config = dict(
    intermediate_size=768,
    norm_eps=1e-06,
    qk_norm=False,
    bias='none',
    init='uniform',
    beta2=0.95,
    schedule='wsd',
    decay_fraction=0.745,
    final_lr_fraction=0.1,
    dataset='wikipedia_en',
)
Each number is 128 + 32 x the weight over its row's rms, rounded and kept within 0 to 255. Layers, rows and columns count from 0. The size above them is the row's rms in percent of the matrix's.

# layer 5 attention query, 192x384, rms 0.0253, rows 27-39,91-103,154-167, columns 128-255
size [ 50  64  47  58  51  52  60  61  66  61  74  79  92  96 136  97 119  94 109  99 123 101 129  99 110 114  70  64  79  65  86  68  79  69  87  83  76  71  94  82]
[[143 106 113 149 147 147 122 102 136 142  26  66 126 132 143 139 150 120 134 111  33 158 108 117 157 144 170 106 120 135 166 110 136 137  57 143  76 182 128  36 132 125 141 108  97 163 100  71 100 143  61 142 113 126 136 125 141 134 164 123  79 140 145 137 142  89  85 118 159 100  81 159 152  92 153 144 118 225 140 109 182 158 150 108 207 120  89 103 103 146 155 133 151 172 101 162 101 148 119 176 154 121 148 144 144 173 113  92 103 168 128 209 142 130 150 109 140 111 145 105 146  97 128 141 111 149 141 115]
 [117 137 118  60 146 151 150 120 152 110 193 165 101 105  90 172 150 143 105 121 155  77 100 103 140 107 107 131  98 186 130 119 102 119 161 124 123 103  30 178 169 192 141 129 148 140  81 151 165 107 117 119 196 133 210  81 142 101 137 125 113 130 194 132 115 180 134 117 180  98 132  97 118 153 226 150  89 140 104 149 105 105 145 102  98 109  96  88 140 134 149 109 108 170 149 128 110 191 110 121  92 152 103 198  87  65 129 166 174 142 119  49 149 161 114 130 109 145 119 126 147 108 117 177 157 110 138 121]
 [101  85 146 163  88 161 129 102 128  72 150 141  75 129 109 142 115 143 143 103 124 170  98 131 140 125 195 119 136 146  90 188  74 147  55 135  76  87 114 120 145  78 183 128 199 109  31 112 153 129 104  89 186 183 129 108 130 140 126 105 121 146 145  90 120  71 120  76 121 159  74 122 137 182 157 165 117 119 151 123 141  67 110 138 164 141 159 135  83 149 134 148 122 141 210 104 123 108  89 125 150 118 135 114 129 135 149 167 108  84 141 140 134 118 111 169 101  91 193 137 141 109 114 179 128 155 127 163]
 [ 91 123 128 105 131 123 122 133 117 148 171 132 108 130 133 117 100 100 138 163 204  91 143 160 115 152  88 143 108  72 154 127  91 128 191  80 177  74  96 179 126  86 111 110 223 167 191 171 146 149 151 119 152 128 131 152 188 151 134 118 141 158  94 127 124 175 125 141 142  93 204 110 128 149 171 122  77  69 109 172 126 154 125 148 114 157 144  89 157 190 113 103 115 107 137 119 133 156  86 155 123 142 135 183 131 103 130  80 122 120 150  72 159 140  95  57 106 152 118 121 116 160 172 124 134 147 133  95]
 [142 163 103 181  52 121 138 123  93 120 103  83 144 144 158  99 145 129 122 152  99  86 123  98 174  45 123 160 129 107  85 172 142  96 122 114  95 129 184  78  39 152 135 131 143  95 148 129 164 127 119 157  96 103 125 117 169  96 102 121 109  87 141 122 107  97 144 120  71 120 113 196 113 114  79 118 129 115 155 113 144 147 144 141 137 179 118 160 114 121 127 123 113 159  87 162 125 139 193 116 159 140 161 120 106 146 150 120 104 130 121 168 122 119  85 143 127 119 169 142 125 154 166 138 109 143 153 141]
 [122  99 157 116 177 156 165 132 193 194 135 153 135 143 118  92 148 139 144  91 229 125  92 137  80 126 163  80 140 148  96 144 149 190 143 135 150 161 101  94 147 130 104  82  99 178 112 101 119 141 145  89 128 155  97 121 130 133 168 103 135 136 135  74 157 193 143 105 155  83  90 124 132 125 158 146 135 127 121 153  87 151 163 119  74  65 177 111 135  96 121  78 127 122 107 135 120  70  95 135 115 113 141 126  81 118 116 161 100 157 129 106 130  98 139 118 111 148 150 142 143  97  64 118 136 122 114 149]
 [105 109 151  87 116 148 118  51  93 132 216 126  80  96 123 154 121 135 122 129 170 114 167 149 105 101 127 180 105 162 143  87 158 120 147  96 126 118   4 171 118  88 184 167 230 136 106 128 144 122 155  72 155 136  97 135 195 128 107 110 170 166 136 141 124 198 167 141  90 128 100 103 106 135 149 143 107 131 122 136 109 123 143 101 131 188 140  78 123 145 119 143  66  81 135 138 192 127 108  81 133 152 124 156 152  87 132 136 131  89 174 105 107 160 132  94 131 123 165  87 119 169 118  91 140 154 124 127]
 [140  88 118 154 183  79 127 146 145  76 143 123  67 229 148 135 154  99  80 146  39 140 133 136 168 159 119 121 141 147 189 121 143 118 140 140 132  83  35 100 133 120 109 143 129  41 114 141 140 171 149  99 127 136 155 125 171  93 139 153 146 176  70 131 130 179  72 174 170 156 125 117 133 126 104 154 127  97 102 131 155 125 124 135 123 140  59 108 123 157  90 101  69 122 154 106 133 139  65 150 143 123 131  71 124 147 107 140 179 127 113 101 105 121 138 171 121  88 125 109  94 131 146 198 121  86  96 160]
 [114 154 132 178 173 149 101 131 104 146  82  93 126 116 100 199 157 128 133  91 122 175  87  94  98 102 188 104 152 197 130  94  96 148  54 132 126 172 160  60 154 172 155 120 106 133  68 115 125 155 133 163 154 134 173  60 102 124 133 165 166  91 174 128 125  97 119 120  96 147  34 194 147 123 127 169  83 161 147  95 115  88 139 147 174  75 102 104 119 109 139 174 144 166 172 167  90 125 202 110 143 152 127 106 111 111 129  90 169 172 119 152 129 128 152 206  95 142  97  91 102  98 109 177  89 154  76 148]
 [158 120 165  81 103 117 144 142 102 153 164 119  85 121 134 105 102 155  84 133 119 105 136 141  66 164 159 113 136 158 112  89 127 145 129  65 116 162 109 136 128 103 106  86 114 198  78 136  74 146 121 183 141 136  50 125 112 185 100 124 103 109 177 113 134 128 111 130 135 114 130 115 108  95 165 162  93  88  95 124 151 137  96 109  82 185 158 153 134 135  84 119 142 108 125 171 163  70 133 119 120 116 142 126 120  95 108  58  91 139 151 128 131 107 138 160 162 116  69 154 153  90  77   0 172 126 111 144]
 [ 57 114 131  99  67 162 119  74  90 120 164  66 144 135 126 157 132 126 115  63 166 103 116 105  88 104 134 105 118  67 131  80 143 102 102  99 141 143 104  80 134 147 103 198 193 182 154 130  90 126 130 132 116  90  61 133 137 133  99 138 131 134 151 131  77 171 152 114  90 107 138 104 134 139 125 138 148 110 119 109  97 114 109 135  60 167 198 170 150  95  95 133 168 100 126 183 137 140 114 111 161 109  86 157 186  77 148 158 109 127 196 122 125 137 145 163 176 117 152 137 126 158  93 100 133 106 163 162]
 [135 148 129 117  97 121 115 158 127 168 157 125 205  77 101 113  79 153 114 163 151 113 125 117 105 130 160  88 153 121  91 136 133 138  64 117  95 176 161 108 130 181  83 131  83 138 134  91  88 103 118 154 109 163  91  77  81 163  95 120 144  92 236 118 105  92 101 109  97 138 121 141 117  97 162 133 134 133 143 122 142 114  91 144  63 135 129 145 122  80 119 156 208 149 118 199 149  97 167 144 118 108 130 137  74 105 122 101  82 164  51 184 178 130  91 239 114  64  98 169 188  68 127  85 182 152 129 106]
 [120  82 134  95 120 177 118  71 156 140 134 108 179 118 133 174 135 122 156 102 154 106 122  97  91 114 123 129  84  63  85 123 140 124 123 132 164 104 124  89 120 160 118 156 150 194 136 136  79  66 167 121 135 123 125 125 106 119 123 101  86 142  98 161 119  88 120  97 116 107 138  86 134 156 156 119 143  81 115 175  94 110 123  92  57 154 195 117 151 147 148 132 152 105 178 163 160 115 115  88 122  89  94 147  95 100 185 209 125  96 157 120 129 125 151  49 168 142 122 138 128 116 117 102 167  79 156 146]
 [141 112 127 123 116 158 114 129 124 113  79 114 118 121  88 142  94 139 133 106 102 131 114 119 142  59 152 170 146 104 163 149 142 159 118 183 123  98 177 116 100 169 116 142  92 107  88 145 139  82 124 115 151 133 103 186  87 111 134 154 133  53 123 155  89 120 189 117  71 100 181 155 152 135  93 101 147 103 112 163 106 138 145 127 147 122 124 147 139  84 143 147 195  80 181  86 183 159 179 139 153 166  96 120 173 166 145 167 126  81 178 153 187 109 151 126 110 111 113 124 126  60 138 159 157 100 121 217]
 [126 158 203 120 175  91 146 107 151  87 112  94 140 152 121 114 112 156 169 162 143 110 117 137 158 120  75 102 179 124  69 129 168 114  78 125 142 122 158 170 135  74 103  83 127 136  99 111 118 114 137  98 130 124  97 131 151 148  69 150 114 110 149 143 138 255 155 110 139 134  66 119 160 116  72 130 137 101 142  98 201  84  83 125 131 112 125  75 133 136  92 140 103 109 105 117 142 130 160  91 162 127 172 100 115  47 108 110 113 102  78 119 149 137 159 112 152 139 135 120 132  98 166 171  75  98 164 103]
 [152 111 200 114  84 127 122  94 160 139 122 157 131 166 136 145 128 119 142 126 142  59  81 124 126 120 165 109 110 102 116 168 149  65 126 136 157  97 162 132 142  98 164 113 139 132 151 130 125 166 185 148 125  73  77 118  92 127 122 171  84 192 144 155 118 146 155 151 127  99 124 154 156 106  91 104 147  90 144 119 191  95 168 130 100 124 191 129 103 116  95 180  78  82 149 105 100  90 166  28  94 117 103 143  86  64  88 168 129 168 107 106 123 117 132  72  64  92 124 128 126 154 159 110  96 111 148 142]
 [111  99 138  80 148  95 109 107 123 135 158 113 159 135 127 170 171  91 135  78 177 177 133 121 190 212 165 125 117 138 128 145 146 126 117 103 105 177 166 185 121  96 156  92 155 136 141 122 144 203 139 125 177 166 149 117 198 113 122 143 153 149 114 143 117 151 192 132 161  55  96 186 120  76 102 160 141 133 129 133 155  71 140 110 157 138 108  74 102 155 143 118 108 125 126 128  77 137  10 100 120  89 135 199 113 128 101  84 109 167 126 124  99 174 140 132 103 168 155 136 118 136 165 107 130 106 113 147]
 [127  88 123 106 132 155 127 110 138 109 128  71  62  45 116 167 139  77 116 100 148 160 151 142  90 138  92 155 134  93 212 150 118 136 128 171 106 120 121 106  70  98  93 203 130  90 100 163 175 124 141 112 177 117  60 125 101 185 166 121 118  73 129  94 120 147 125 111 128 157 149 118 119  99 101 108  99  87 153 136 138 120 137 102  96 123 181 195 136 149 146 157  80 102 108 145 181  68 122 101 102 157 119 168  91 187  74 144 160 153 109 117 194  87 134 139 141 145 117 115 146 119 163 125 141 126 140 140]
 [137 111  98 136 139 103 136 174 127 143 151 112 157 141  83  78 130  92 100 216 144 173 152 122 151 142 108 124 134 127 109 149 138 128 151 119 130 114 123 140 164 203 135  73 103 128 146 118 115 172 112  99 104 159 190 143 117 118 110 156 169 126 114 177 113 122 137 138 129 240 101 108 137 161 102 116 165 185 116 111 140 108 112 119 157 138  74 133 119 114 141 119 161 177  52 131  89 154 100 171  82 112 152  88 120 101 179 131 110  97 111 128 145 117  48 171 118 152 135 207 149  81 149 121 122 135 160  58]
 [105 159 153  86 116 152 149 120 150 119  93 132 107 157 163  65 160 123 110  85 118 118 127 128 168 112 129  67 114 130 120  91  69 156 165 120 133 119 138 148 132  70 129  59 144 146 153 121 126 154 163 178 154  99 106  97 144 102 146 156  53 144 131 134 105 163 101 115 188 179 164 137 165 138 133 151 163 107 124 107 149 137 119 117 129 118  62 197 110 165 108 124 101 156  90 125 109 132 113 156 112 117 145  39 109 155 108 107 108 187 124 125 190 100 103  83 155 146 131 120 154 155  89 146 111 135 162 103]
 [130 156 144 125 107  99 193 116 134 107 185 110 174 115  88 130  88 131 128 115 109 162 147 105 113 115  79 190 171 135 150 128 187 134 112 216 101  61 208 166 111 156 125 139 143 147 168 120 142  97  96  76 137 138 148 181 182  94 142 112 120 135 151 135 111 163 179  69 139 100 100 100 164 151  97  71 117 128 158 156 181 113 135  77  93 106 198 119 128 102 159 143 154 134  51 156 128 120 170 152 134 123 137  90 127 129 141 143 110 171 115 154 150 140 155 158 163  89 140 115 163 131 107 157 119 127 151 142]
 [147 133 142 115  95 114 175  98 147 111 140 129 145 110 163 130 131 124 120  92 109 108 143 128 187 135 152 149 131 118 110 104  98 135 142 184 128 112  91 155 110 167 138 151 128 110 114 127  96 141  76 140 125  84 117 158 113 115 107 169 146 124 149 150  99 184 150 140 137 145  72 111 128 186 176 120 157 160 102  71 146 120 172 121  92  95 110 216 112 155 121 188 184 148  96 127  83  80 140 161  96 160 135 107 187 125 201 138 135 110  88  88 156  75 113 113 156 112 137 133 103 157  27 114 154 143 164  88]
 [110 108 148 133 105 112 105 158 152 132 122 131 151  99 164  42 139 131 103 127 156 150 132 145 163 221 146 119 135 144  47 117 104 156 142 147 135 122 152 156 134 149 158  80  84 118 206 106 123 138 107 135 104 164 167 101 165 144  57  83  91 134 149 148 128 147 118 105 193 108 138 217 159 110 149 148  69 140 102 126 101 131  87  67 132 136  97 110 112 147  98  73 143 122 129 172 129 154 145 144  97 123 148 140  34 120 137  74  55 177 155 110 136  88 133 154 117 178 101 139 160 128 156 113 116 176 134  69]
 [108 111 109 122  96 129 132 146 120 151 149 119  78 105 147 117 167 100 158 112 177 121 134 149 112 176 149 133 132 133 106 117 148 167 182 105 132 128 169 147 134 122 120 109 150 129 127 142 131 186  70 162 144 166 132 163 197 140 176  88 108  77 113 103 140 143 176 110 144  48  75 134 157 137 145 137 137 144 105  71 149  81 131 135 160  93 122 143  87 123 186 122 109 100 180  55  91  97 115 143 104 138 145 121 174 121 137  47 129 135 176 182 179 127 132 113  74 151 155 106 132 144  76 129 183 140 124 147]
 [119 129 163 147 125 171 132 179 131 140  93 171 126 166 152 110 176 119 161 139 126 199 148 128 132 168 138 114  71 109  77 147  84 110 135 137 119 162 128 135 151 190 141 131 139  70 165 124 162 146 175 125 103 138 117  85  87 137 131 120 115 135 168 161 166 106  74 185 127 160 124 164 152 142 116 135 135 142  99  94  68 157  92 110 138 152  88 109 190 161 130  99 170 209 185 110 112 109 140  92 148 172 111 185  70 129 144  94 156 114 115  99  91 144 132  85 124 181 104 102 161 137 150 121 111 186 140 122]
 [166 132 120 107 179 101 105 178 108 140 150 121 133 170  89 120 117 148  81 172 120 165 154 157 152 155  89 133 128 143 163 206 208 121 116  93  79 134  97 169 161 130 167 139 138 138 172 148 143 112 141  68 116 243 152 130 163 125 146 109 172 156 129 120 117 114 156 142 158  89 151 147  98 133  65  98 143 166 130 125 100 143 155 173 162 132  75 103 158 133 102 108 143 115 121 145 128 175  77 172 143 108 152 135 100 135  76  98 135 130 131 182  82 140 116 173  75 129 148 137 121 127 240 154 104 141  60 137]
 [111 164  96  91 128 155 137 109 143 125 160  85  83 255 136  91 112  99 119 116 138 115 151 104 147 108  97 191  96 131 139  97 126 176 166 113 105 163 135 118 115 135 114 142 178 160 155 150  94 163 183 105 137 153 177  96 166 158 177  88 171 150 144 120 181  79 181 141 135 134 113 117  93 132 173 148 147 129 170 155 145  96 154 171  98 148 169 135 127  71 145 162 128 133 163  63 113  86 151 113 150 133 119  85 104 101 166 183 161 146 184 158 148 152 120 100 155 187 171 152 147 129 163 120 114  99 183 125]
 [103 123 145 111 160 128 148 116 100  82 149 183 151 111 135 148 127 138 112  47  99 183 131 159  83  88 148  96 190 119 159  83 138 147 110 180 159 100 135 148 119  98 107 196 141  67 110 174 139 114 122 170 116 131 106  89 156 138 115 137 139 150  72 162 128 158 124 186 110  97 142 179 106 170 160 146 137  89 143  92 179 102  84 116 106 118 115 133 176  74 131 136 112 110 125  73 110 110 147 110 111 175 133 165 177 138  96  81 145 122 106 182 110  87 158 105 165 145 103 124 125 144 187 115 124 107 129 172]
 [144 182 138 148 146 132 147 138 174 117  86 139  63  96 125 144 102 145 164 119 180  79 197 147 147 140 100 149 127 142 110 145  83 123 134 130 122 120 246 137 138 146  81  83 106 115 188 128 142  75 132  84 118 143 189 136  99 156 114 118  88 122 146  92 127 191 201  72  95  69 173 131 136 102 122 117 182  95 101  99 110 110  87 150  94  71 135 134 147 146  90  54  89  98 127 134 151 153  75 132 144  94 156  84  87  99 164 139 102 133 113  67 180 141  75 125  95 136  37 115 132  83 162 127 150 108 138 144]
 [130  89 168 126  75 137 140 142  80 116 188 141 191  83 175 133 124 133 128  76 118 105 128  83 115 131 154 183 159  92 104 120 157 101  32 138 104 130 103  57 124 136  99 129 156 163 212 124 136 108 133 177  75  82 116 136 167 112 144 104 110  38 127 128 105 147 155  95 112 153 131 149 124 138 102 135 143 108 122 190 135 126 116 108  79  61 136 127 160 130 131  85 169  96 141 107  98 102  85  85 100  90 160 186 133  73 134 110 178 129 164 106 192 158 174  69 151 154 129 130 178 154 140  49 103  99 159 103]
 [182 111  90 100 117 113 134 135 146 187 187  83 136 173 119  90 131  99  90 118 191 158 146 100 196 165 110 148  50 162  91 148 168 173 171  90 109 134  90 121 159 137 152  39 118 139 193  80 132 182 146 123  95 101 145 158 148 136 182 135 155 107 119 145 130  58 199  99 145 113  67 109 129 135 145 151 120 152 143 139 120 131 215 162 108 142 125  97 109 128 148 171  82 144 151 121 126 133  47 147 118  88 115  86 129 123 178 117 125 131 141 117 113 144  68 103 126 161 159 126 121 114  78  77 121 151 113 111]
 [100 147 122  89 155 129 124 103  95 109 151 159  73 146 145 165 144 106 155  59  97 152  89 149  95 135 139  72 114 114 160  88  77 126 132 175 150  74  81 102 177 125 175 209 157 115  74 148  93 133 145 146 113 136 178  70 152 169 184 136 159  84  95 172 127  75  89 192  75 104 126 151 150 166 181 139 133 110 122 136 168 131 112 148 123 128 184 181 131 136 147 201 147 144 168 130 126 106 121  90 166 149 149 114 170 124 151 171 176 135 152 159 110 129 134  84 154 123 134  88 107 165  71 148 118 110 106 144]
 [122 133  80  91 121 106  84 151 133 139  90 113 173  61  75 133 116 119 103 151 144 179 133 114 166 139 146  83  83 159  82 175  92 106 133  97 165  88 170 129 137 143  89  73  63  92 153  67  91 149 124 109  93 127 169 160  77 120 110 132 122 146 126 156  95 148 162  76 133 157 115 106 118 147 121 137 177 156  90 142 137 122 155 130 127 155 136 119 114 145  98 159 154 117 124 162 115 148  99 184 107  77 135 117 140 153 154 108  85 118  22  87 155 128  75 177 109 150 121 106 131  85 161 111 112  94 136  89]
 [139  86 113 164 122 143 167 148 158 166  93  92 140 121 118  91 130  99 163  78 208 130  80  80 106 172 193  77 103  72  82 175 137 145 167  87 116 164 149  73 134 108 134  54 120 159 149 104 105 113 135 169 146 141 123 115 121 156 141 107 101  85 135 107 132 130 162 149 120  99 105 169 124  87 116 117 105 111 114 134 117  97 146 136 120 134 142 150 160 255 110 127 158  90 137 106 112 110  81  97 131 110 136 101 136  81 125 188 132 167 157  48 168 138  81 106 140 197  85 141 184  58 102  39 100  98 142 138]
 [150 168 154  86  13 103 115 139 128  68 165 134 149  94 117  61 105 148 180 125 136 108 163 135 157 116 105 144 226 135 134 183 107 124 120 174  65  86 224 116 193 165 142 158 105 130 147 116 151 108 117 105 112 158 193 137 174 141 124  95 161 119 150 140 124 172 144 120 108 160 136 101 126 151 105  89 114 140 117 125 137 115  77 161 126  89 160 159  96 109 141 107 143  96  97 186 157 152 114 142 114 123 108 118 133 155 123 132 129 135 141 145 150  88 105 155  77  87 108 162 133 146 114 130 142  80 160  92]
 [148 161 135 175  88  84 139 148 143  97 143 130 154 114 178 101 106 153 135 105  80 116 123 103 148 146 205 124 136 152 114 122 138 103 153 141 137 100  90 117 138 135  82 132  72  91 108 162  88 147  71 125 124 129 130 111 136  88 134 119 147 138  95  95 113 215 149  88 101 136 165 101 133 171  94 133 200 125  80 128 172 122  98  88 150 118  67 160  96 157 108 150 146 105 101 148 125 120  77 146  70 124 136  75 181 147 157 127 135 110 149 131 156 115 112  96 121 126 130 131 174 119 168  82 136 107 157 109]
 [100 111 150 151 144 152 100 196 148 146 117 150 118 130 151  71 123 116 163 173 198 148 103  96 168 172 100 137 126 148  67 173 109 138 151 143 148 126 159 180 130  75 146  37 122 117 190  85 132  77 124 203 117 152 185 126 176 124 135 130 102 108 119 131 100 169 126 132 153  85 111 196 128 135 109  76  71 122 110 137  97 135 141  98 124 143  53  98  48 154 160 127 124 108  88  69 126 159 108 170  97 134 153 118 137 164  85  92  94 165 158  83 170 127 111 146 113 176  88 119 148 112 134 154 160 147  83 116]
 [145 113 145 130 131 121 146 153 123 173 167 153  83 123 152 128 145  74 146 109 117 130 165 155 100 153 162 196  88  74 159 104 161 114 168 133 153 188  62 138 167 101 112 119 191 151 129 133 119 109 108 155 130 211  85 163 131 124 176 143 120  64 150 140 126  82 115 128 151 115  47 125 131 113 153 172  95 108 115  91 139  98 127 152 141 159 147 128 101 186 142 143  78 159 168 182 133 166 132 118 106 125 131  84 140 113 147 101 168 103 228 193 154 148 140 144 126 112 158 142 125 147 115  29 126 138  39 163]
 [ 83  79 108 163 174 116 109 160 125 141  94 199 114 183 136 120 206 116 143 120 142 205  91 120 142 102 118 162 107 110  92 110 124  68 152 136 160 150 121 168 142 121 135 140 181 107 177 137 169 123 154 108 127 122  61 141 123 134 101 134 157 192 103 151 123  85 129 154 160 143 100 144 197 119 122  87 144 122 121 112  97 132 158 127 139 197  87 146 144 119 134 152 143 198 143 127 106 134 105  78 170 137 101 128 121 172 131 115 163 132 128  81 104 113 166 105 126 166 122  90 166  99 124 155 113 141 123 179]
 [141 127 102 116  91  96 161 163 187 204 179  95 190 162  93 116 111  97 103 200 128 174 181 108 143 138  83 145 130 176 135 164 190 160 150  91  86 123 138  95 151 135 145 108 134  82 156 115 123 124 114  39 157 167 121 147  78 149 141 111 204 117 182 101 154 111 151 124 129 152  52 134 106  83  78 118 160 173 175 127 168 109 120 134 154 138 140 115 148  82 130 115 109 117 141 183 115 167 149 169 135 139 146 128 137 125 123  99 148 143  75 158 141 132  82 185 132  70 126 115 123  89 166  98 127 197 138 135]]
# layer 5 attention key, 64x384, rms 0.0229, rows 26-39, columns 128-255
size [ 64  63  72  66  61  73  67  73  71  86  71  80  73  86]
[[165 144 100 142 189 120  96 153 157  87 122 161 117 124 151  97  91 128 118 114 134  99 132 155 131 111 155 134 108  76 125 125  71 149 154 120 145 136 148 125 180  88 145 166  72 123 165 105 104 176  92 185  92  24 106  99  83 127 102 116 159 125  44 165 133  79  94 170 130 181 149 160 134 114 146 128 142 146 134 184  99 147 144 117 167 157 170 109 116  41 154 130  89 121 163 145 167 131 134 130 134 120  98 129 132  43  79 107 140 123 146 132  99 152  89 139 135 103 140 188 154 135  89 155 122 100 134 158]
 [146 108 153 140 107 162 105 136 136 157 130 204 207 112 132 133 102 154 113 154 157 141 129 113  99 158 129 124 131  47 152 121 120 146 150 154 104  92 121 117 120 165 110 186 153 129 151 152 122 147 115 101  91 140 116 127 105 144  93  94 176 142 143 118 116 138 129 117 118 217 164 146 136 112 154 160 104 117 121 156 109 114 166 152  74 122 161 104 141 158 157 194 151 149 148 176 157  49 172 167 145 156 115 199  75  60  85 212 185  93 139  90 164 132 115 176 116  66 157 128 131 119 117  71 143 130 105 135]
 [ 71  87 149 142  99 127 114 115 102 152 136 118 110 143 147 118 157 124 140 146 102 141 148  84 118 107 131  94 130 250  96  96 143 136 166 120 123 144 136 104  96 118 185 120 140 171 111  80 157 137 161 111 114 154 212 174 133  86 138 123 119 126 222 149 152 142 129  99  93  45 110  78 118 141 170 111 128 145 157 100 121  96 106 146 123 141 113 109 125 166 106  83 126 172  80 101 134 126 103 152 162 123 186 102 164 176 103  17 114 147 133 190 118 113 112  98 103 139 122 155 115 150 120 149 115 158 103 172]
 [109  65 139 123 154 107 131 115 105 148 106  77 153 131 149 165 135 131 114 135 110 115 164 116  81 122 143 111 106 147 145  90 100  92 113 101  97 172 196  55 107 186 100  89 108 120  80 171 117  93 197 168 114 177 191 140 123 118 109 122 112 109 142 111 114 118  99  75 117  62 121  93 113 111  64  94 110 167 142 102  87 134 120  82 102  77 117 133 137  98  78 102  77 141 124  88 131 139  70 118 143 124 132 146  97 129  61  38  74 158  62 134 110 130  83  91 139 159  84 145 120  93 156 102 132  78 142 125]
 [137 185 132 133 153  89 138 134 156  87 124  91 100 158 110 115 138 117 109 212 166  59 103  95 195 189 104 139 135 106 115 152 113 147 120 140 152 101 124 146 155  85 133 156 143 131 177 125 138 169 100 141 122  20 156 162 163  98 173 137  79 198  90 136 130 166 125 154 174  77 191 139 125 112 145 124  73 187 133 131 109 162 145 158 129 146 109  91 107  68 128 137  85  49 113  94 108 118 129 114 128  74 119 123  86 105  74 144 130 140 162 214 142 145 175 133 127  57 111 164  85 147 110  89 110  78 125  75]
 [172 103 141 108 156 122  83 132 147 141 169 193 110  90  93 134 113 149 140 136 189 201 153 124 113 117 108 118 121  56 174  63 111 101 129 124 144 138 176 144 162 120  99 186  92 137 184 184 149 122 145 134 139  63 153 151  86 132 104 130 125  86 135 166 161 106 126  97 104 232 136 155 136 110 203 111 123  89 125 151 114 112 169 131 127 121 141  58 154 165 139 139 144  84 198 141 144  80 155 121 118 162  75 203 112 117  87 146 166 112 177 108 160 169 125 104 143  91  63 104 148 114  55 122 147 109  94 174]
 [113 162 115  76  89 138 137 119 157 126 179  89  74 134 144  84 151 130 163  91 150 137 131 138 159 125 117 135 153 205  85 156 167  96 112  87 124  99  91 190 130 136 164  65 187 145 108 132 132 111  93  90 164 173 100 139 151 120 123 109 141 165 135 106 127 104 157 103 139 132 112 125 109 198 114 138 102 168 104 106 193 165 101 143 194 126  98 165 125 162 160 111 146 104 122 114  96 156 126 138 112 129 140 130 150 193 109 128 102 167 114 105 134 144 101 112 143  68 154 106 145 147 142 146 151 195 141 137]
 [102  52 107 137 152  87 167 118  93 140 123 131 142 167 123 103 122 117 126 135  66 104 100 102 187 183 123 172 111 183 119 156 139 133 109 145 126 154 119 178 118 112 164 130 115 214 120  98 122 181 116 154 143 110 167 165 122 103 165 148  94 148 126  83 124 156 124 132 136  89 113 103 144 122 107 147 131 153 138 138 103 110 121  96 139 167  99 149  75 108  81 114  85 141  54  80  80 188  86 151 120 105 175  64  86 171 111  59  92 103 167 149  93 123 105 161 106 143  94 140 129 155 175 118 113  35 132 119]
 [100 197 168 112 109 132 100  89 151 138 150 153 150  74 165 117 103 122 130  89 143  66 152 158 102 112  88 172 101 122  85 123  83 124 142 110  64 167 130 103 146 162  93 188 112 172  91 127 112 122  95 157 131 147 108 124 178 137 101 113 129 122 165  88 116  72 128 142 155 158 127 118 120 135  95 167  99 163 127  87 108 164  90 125 105 124 118 198 127 199 120 149 161 141 104 130 191 216 106 104 183 108 105 176  90 116 120 171 120 151  78 186 157 141 118 144 139 122 100 143 116 151  76 153 136 164 141 160]
 [115 119 119 119  46 141 140 102 180 107 158 148 170  97 148  96 119 105 130  86 121 141 152 138 159  89 170 183 110 112 132  87 148 118 113 127  64  82 176  99 124 134 112  79 161 150 107 141 139 105  94 141 133 147 131 139 148 144  98 100 129 127 161 158 128 125 121 115 175 138  83  85 153 145  42  92 143 124 131 112  87 129 100  87  40  84 116 214 158 106 120 112 152 105  71 161 181 199  98 158 130 148 117  71  73 139  88   2  99 148 113 152 142 128  98 134 116 100  90 154 135 148 122 114 152 113 146 110]
 [ 99 106 107 151 115 141 143 100 166 121 179 111 104 107 135  97 153 129 115 167 121 125 126 148 136 110 130 118 130 192  85 122 107 129 127 102 121 123  80 163 163 126 140  63  95 130 117 156 148  92 107 127 120 122  94 124 178 125 145 129 118 179 133 114 100 148 141  89 165  59 185 117 142 151 107 143 116 168 146 114 170 139 128  92 163  80  74 147 136  86  95  77  94  55 104 122  85 207 150 124 134  94 193 133 131 190  71  86 124 179  80 205  57 106 138 121 123 114 134 130 103 147 241 143  93 196 146  61]
 [197 107  61 127 158 128 114 105 114 134 114  89 129 116 138 131 110 145 109  76 107  79 127  97 153 159 188 159  96 158  59 107 145 121 143 118 129 183 161 116 138  67  84 147   2 122 162 103 150 112 111 188 117 121 216 129 164 126 183 124 135 121 118 145  76 123  90  86 143  74 103 149 115 123 111 138  96 156 145 206 106 139 135 116 184 104 123 140  78 115 129 162  74  81 111  76  97 128 133 119  64 145 149 190  85 154  60 116  59 139 137 156 100 149 159 124 111 161  77 155 133 174 101 139 116 107 129 130]
 [117 138  99 135 106 131 148 135 142 141 117 140  74 152 103 160 103 147 134 176 147 154 121 162 165 185 133 136 130  93 154 145 184 154  97 165 154 121 157 117 106 160 177 119 153 119  70 153 103 119 159 114  96  62  73 162 161 133  97 123 108 153 159 143 156 160 134 125 108 115 172 105 131 133 212 198 160 119 121 102 154  64 111  74  87  96 195 182 172  97 149 162 164 145 136 111 103 131 124 165 130 124 118 103 158 145 186 124 183  79 111 142 136 116  86 226 107 188 223 135 116 102 156 100 115 104 123 121]
 [107 102 138 189 131 123 161 179 122 155 147 150  57 163 132  98 145 144 131 180 140 103 133 159 137 144  98 117 141 164 101 138 160 112 139 117 185 182  81 203 165 110 114 130 146 106 173 151 147 131  94  91 128 150  92 143 169 118 126 123 147 139 148 129 153 126 117 160 124 150 196 134 109  89 120 133 128 160 136  77 147 131 109 126 168 146  85 180 114 120 107 179 132 152 139 148  91 148 169 149 141  85 121 133 224 158 154 139 187  80 126 146  76 117 151 147 136 177 151 103  94 118 147 106 104 160 153 102]]